Each number is 128 + 32 x the weight over the matrix's rms, rounded and kept within 0 to 255. Layers, rows and columns count from 0.

# layer 2 attention output, 64x64, rms 0.241, rows 0-63, columns 0-31
[[134 149 150 103 160 126 107  90 123 121 112  32 143 125 189 177 147 107 135 196 183 125 170 177 133 117 115 155  80 155 102 169]
 [141 164 106 131 161 178 121 177 168 145 164 147 122 129 143 207 103 156  88  62 137 161 180  74 115 202 126 161 130 196 117  98]
 [159 224 197  77 114 140 115 175 139 164 108 119 145 135 113 131 132 111 135  85 152 153 120 137 106 166 132  63 176 141 130 123]
 [141  96  75 144 151 120 134  90 108  81 153  99 129 144 162 159 139 171 171 130 111 112 146 123 160 162 145 200 103 119 107 142]
 [104 153 135 100 137 131 119 216 124 117 162  97 158 122 129 140 130 153 206 173 142  95 124  90 180 126 138 130 152 204 167 179]
 [146 138 134 101 153 111 101 135  92 104 118 113 128 137 184 130 148 114 147 159 109 117 154 138 160 143 151 132  94 114 174 153]
 [160 142 131 155 166 119 118  85 127 129 105 140 114 119 139  74  82 125 102 124 157 122 105 116 110 107 122 144 164 128 126 153]
 [ 78 106 143  90 173  98 121 167 163 141 143 103 195 173 181 170  78 153  93 189 123  67 159  96 184  99 156 181 127 119 150 116]
 [ 99 113 177 119  86 120 126 120 133 139 178 136 153 182 103  85 119 100  86 165  70 144 137 123 166 101 150 128 152  99 130 100]
 [152 189 136 133  81 114 119 145 131 170 116 117  85  85 148 120 167 110 117 149 169 119  96 123 110 111 106 103 172 143  90 123]
 [127  84  83 136  85  64 121 128 109 134 120 162 134 144 134 205 131 108  65 135 112 156 119  63 151 118 129 111  91 144  81  69]
 [134 149 126 142 160 150 129 136 140  52 150 168 161  99 129 140 162 116 135 148 139 137 156 164 135 109 175 106 128 157  88  76]
 [157  95 131 146 151 137  88 151 127 127 139 149  80 120  54  90 140 104  72 126 101 142 172 165 177 139  99  67 104 155 151 134]
 [136 145 122 122 179 132  88 143 109 139 149 129  75 165 174 127 125 162 111  85  97 149 129  87 109 162 104 135 106  74 106 120]
 [116 140  82 160 118 139 154 169 134 150 159 181  86  99 112 112 120 151 150 106 130  96 112 152 123 101 126 112 174 123 117 106]
 [128 118  95 126 165 135  99 153 168 150 111 147 137 178 124 179 139 202  85  97 122  90 159 102 176 103 154 125 133 133  94 115]
 [ 88 105 127 137 117 132 138  84 105 162 129 100 116 109 137  92 159  92 172 207 150 127 121  90 110  67 103 162 184  88 127 136]
 [110 142 102 137 110 100 123 144 105 195 103 154 105 156 153 144  94 130 153 127 101 174 118 136  92 144 108 146 141  94 128 118]
 [153  86  75 148 211 163  99 143 158  96 168 155 113 140 150  97 132 193 116 109 136 124 140 145 146 119 171 161  84 148 158 125]
 [129 134 106 125  87  94 130 190 142 112 176 134 127 120  80 119  98 134 128 121 113 119  75  45 110 146 131  94 115 146 152  84]
 [ 94  88 143 102 161 118 122 108  83  69 159 102 178 200 193 150 112 123 135 158 123 144 173 110 155 128 142 167  90 115 106 136]
 [111 151 146 126 124 107 105  90  25 155  48 122 135 133 217 104 153 111 177 179 149 136 150 195 103 101 115 117 121  84  96 195]
 [146  86 138 160  51  86 149  50  36 120 158 152 103 126 122 126 163   3 122 163 117 176 179 147 125 146  85 126 127  88  69 132]
 [ 92 154 133 149 181 122 160 207 135 151 150 146 169 112  65 107  58 155 112 134 138  82  89  26  82 103 119 124 216 149 148  93]
 [147 127  72 111  99 115 140 153 146 169 152 103 105 170 133 182  84 138  56  96 124  98  78  47 144 140 132 163 128 129 106 102]
 [138 138 118 134 142 138 108 123 108 153 135 172 121 123 214 109 100 161 104 127 132 170 147 158 131 118 106 170 138 159  98 124]
 [138 178 159  98 212 123 111 125 165 132 165  83 115 147 163  73 129 177 156  70 113  83 176 157 167 157 116 153  95 116 130 168]
 [123 107 126 124 101 148 117  72 143 119 110 116 148 123 166 109 140 169 197 191 157 115 132 162 178 102 174 177 145  95 149 145]
 [177 143  84 168 174 166 102 128 127 121 130 154  56 139  98 107 127 149 145  58 165 139 145 125 101 164 123 131 146  92 102 168]
 [178 171 113 152 156 158 150 114 129 154 129 150  78 120 136 128 108 104  24  78 130  70 159 143  79 150 111 130  76  87 124 128]
 [144 109 138 103  68  75 111  96 105 104 112 148 145 151 172  94  86  78  67 130 105 152 149 170 194 122 123  86  91 206  98 117]
 [123 121 106 142 109 112 134 114 189 189 136 133 102 168  67  89 139 171 126  97 111  65  76 118 148  90 146 127 173  29 102 114]
 [ 54 108 129 145 144 158 180 176 114 110 210 147 174 123 152 180 138 136 117 183 123 135 118 112  78 107 136 160 159 146 113  36]
 [119 174 145 138  93 147 134 127 152 148  92 174 146 135 112 113  96  94  87 115 162 124 121 117  83 102 155  96 158  97 100 113]
 [101 206 134  66 165 144 156 150  68 203 124  88 124 117  86 127  99 119 112 108 102 114 124 135 103  54 101 118 157 160  86 167]
 [111 133 131 153 117 149 129 108 109  82 150 129  90  97 121  88 123  97 139 176 125 132 144 145 148 124 132 135 151 116 100 120]
 [132 132 116 110 131 110 116 145 148 150 170 110 110 131 122 122 129 131 117 125 126 109 120 157 179 113 108 141 136 138  74 111]
 [145 121 117 146 171 119 134 148 119 105 201 106  85 109 212 118 161 167 208 110 138 114 119 130 171 188  99 195 155 142 154 129]
 [111 133 203 122 140 135 173 104  98 186 139  96 137  81  13 114 137  67 113 179 155 107 152 117  99  43  99  86 167 137 151 162]
 [126 179 111 118 157 156 175  87  96 132  99 138 139  64 157 136  75 124 166  64 176 103 173  87  98 153 129 126 148 184 124 164]
 [115 145 158  78 131  93  82 142 164 109  95  80 181 139 178 119 105 112 123 187 131  72 149 131 216 122 193 136  90 144 160 169]
 [124 124 165 114 183 116 140 111 160 183 146  93  77 115 118 148 125 127 108 131 183 100 162 124 177 107  70 113 153 107 144 114]
 [140 127 142 125 129 100 124 147 131 126 181 120 129 176 148 157  83 143  99  54  75 192 101 109 112 205  98 142  98 154 106  68]
 [101  95  93 151 188 180 127 125 144 145 147 143 115 161 121 140 104 129 146 120 103 139 163 141 151 124 178 194 142  99 148 133]
 [110 138 150 141 159 178 101 120 171  66 133 115 143  88 117 144 146 180 174 177 155 129 183 122 116 134 141 124 128 158 132 119]
 [142 141 166 130 137 134  84 102 104 140 119 135 122 139 178 101 109  76  85  90 141 194 150 161 132 149 101 102  98 158  86 151]
 [ 97 137 168 130 152 177 115 150 104 153 168 167 142 122 117  99 121 114 109 121 125 147 151 121  91 107 117  96 126 105 128 133]
 [126 118 103 112  85 135  92 167 181 151 189 119 119 181 143  94 128 126  97 107 124  86 125  89 138 144 133 183 134  96  95 140]
 [179 100  95 162  81  89  53 142 164  86 147 137  71 116 157  73 167  84 166 169 134 115 154 127 201 190 146 128  72  96 177 170]
 [121 133 118 151 130 143 131 146 117  92 138 155  98 109  70  66  76 171 200 125 130 130  97 107 137 139 156  99 161 131 198 154]
 [125  95 142 132  48  95 140 123 155 164 187 129 106 157 116  83 164 110 154 168 129 106 110 131 156 128 130 120 164  39 158  87]
 [114 127 129 130 163 173 149 147 156 107 175 130 176 101  88 153 177 128 134 161 142 128  95 158  98  60 172 126 162 142  83  69]
 [ 97 114 113 133 179 125 182 116  83  85 147 130 145  71  59 144  48 163 173 124 118 105 133  93 115 108 131 105 140 181 158 121]
 [162 158 154 100 100  93  79 120 119 173 104 179 172 178 198  87 114 154 119 109  80 185 148  97 108 181 134 140 135  94 135 101]
 [120  95 147 131 132 160 145  72 121 101 125  96 137  76 107 127  95 120 143 211 208 106 198 144 187  86 109 131 158 213 159 187]
 [149 140 128 164  92 125 141 146  89 137 165 192  90 114 107  94 141 120 156 148 100 146 153 117  83 163 105 122 155  76 150 101]
 [127 149 107 124 106 155 111 130  93 122  65 192  87 132 131 141  84  97 143 126 126 140 156 130 132 152 152  93 154  74 133 137]
 [122 116 149 119  84 138 121  98 163 199 161  94 113 157 124 143 169 110 125 122 143 151 144 127 120 135 102 156 150  98 107 127]
 [ 86 140 179 106 121 172 124 102  93  91 152 128 178 110 142 125 150 157 167 180 141 170 183  48  69 131 141 133 121 129 171 125]
 [111  96 136 107  58  79 145 106 122 132 158 120 183 152 162 183 141 155 135 170 151 131 129  78 165 121 153 138 108 142 140 103]
 [123 163 158 134 160 134 144 149 133 105 123 161 156 140 125 162 103 179 145 112 149 109 125  73  93 147 122 110 157  96 120  96]
 [117 145 151 141 141 145 132 121 143 185  88 117 122  63  57 119  47 126 122 116 153 142 159 141  99 130  77  94 125 225 164 179]
 [ 98 153 113 124 151 114 163 146  90 189 153 134 132 133 168 108 131 111 131 121 132 130 107 144  94  86 121 132 164 121 108 117]
 [157 105  82 154 155  99  87 144  86 100 133 154  87 135 201  84 114 147  69 108 115 122  88  86 164 113 120 143 126 162 114 148]]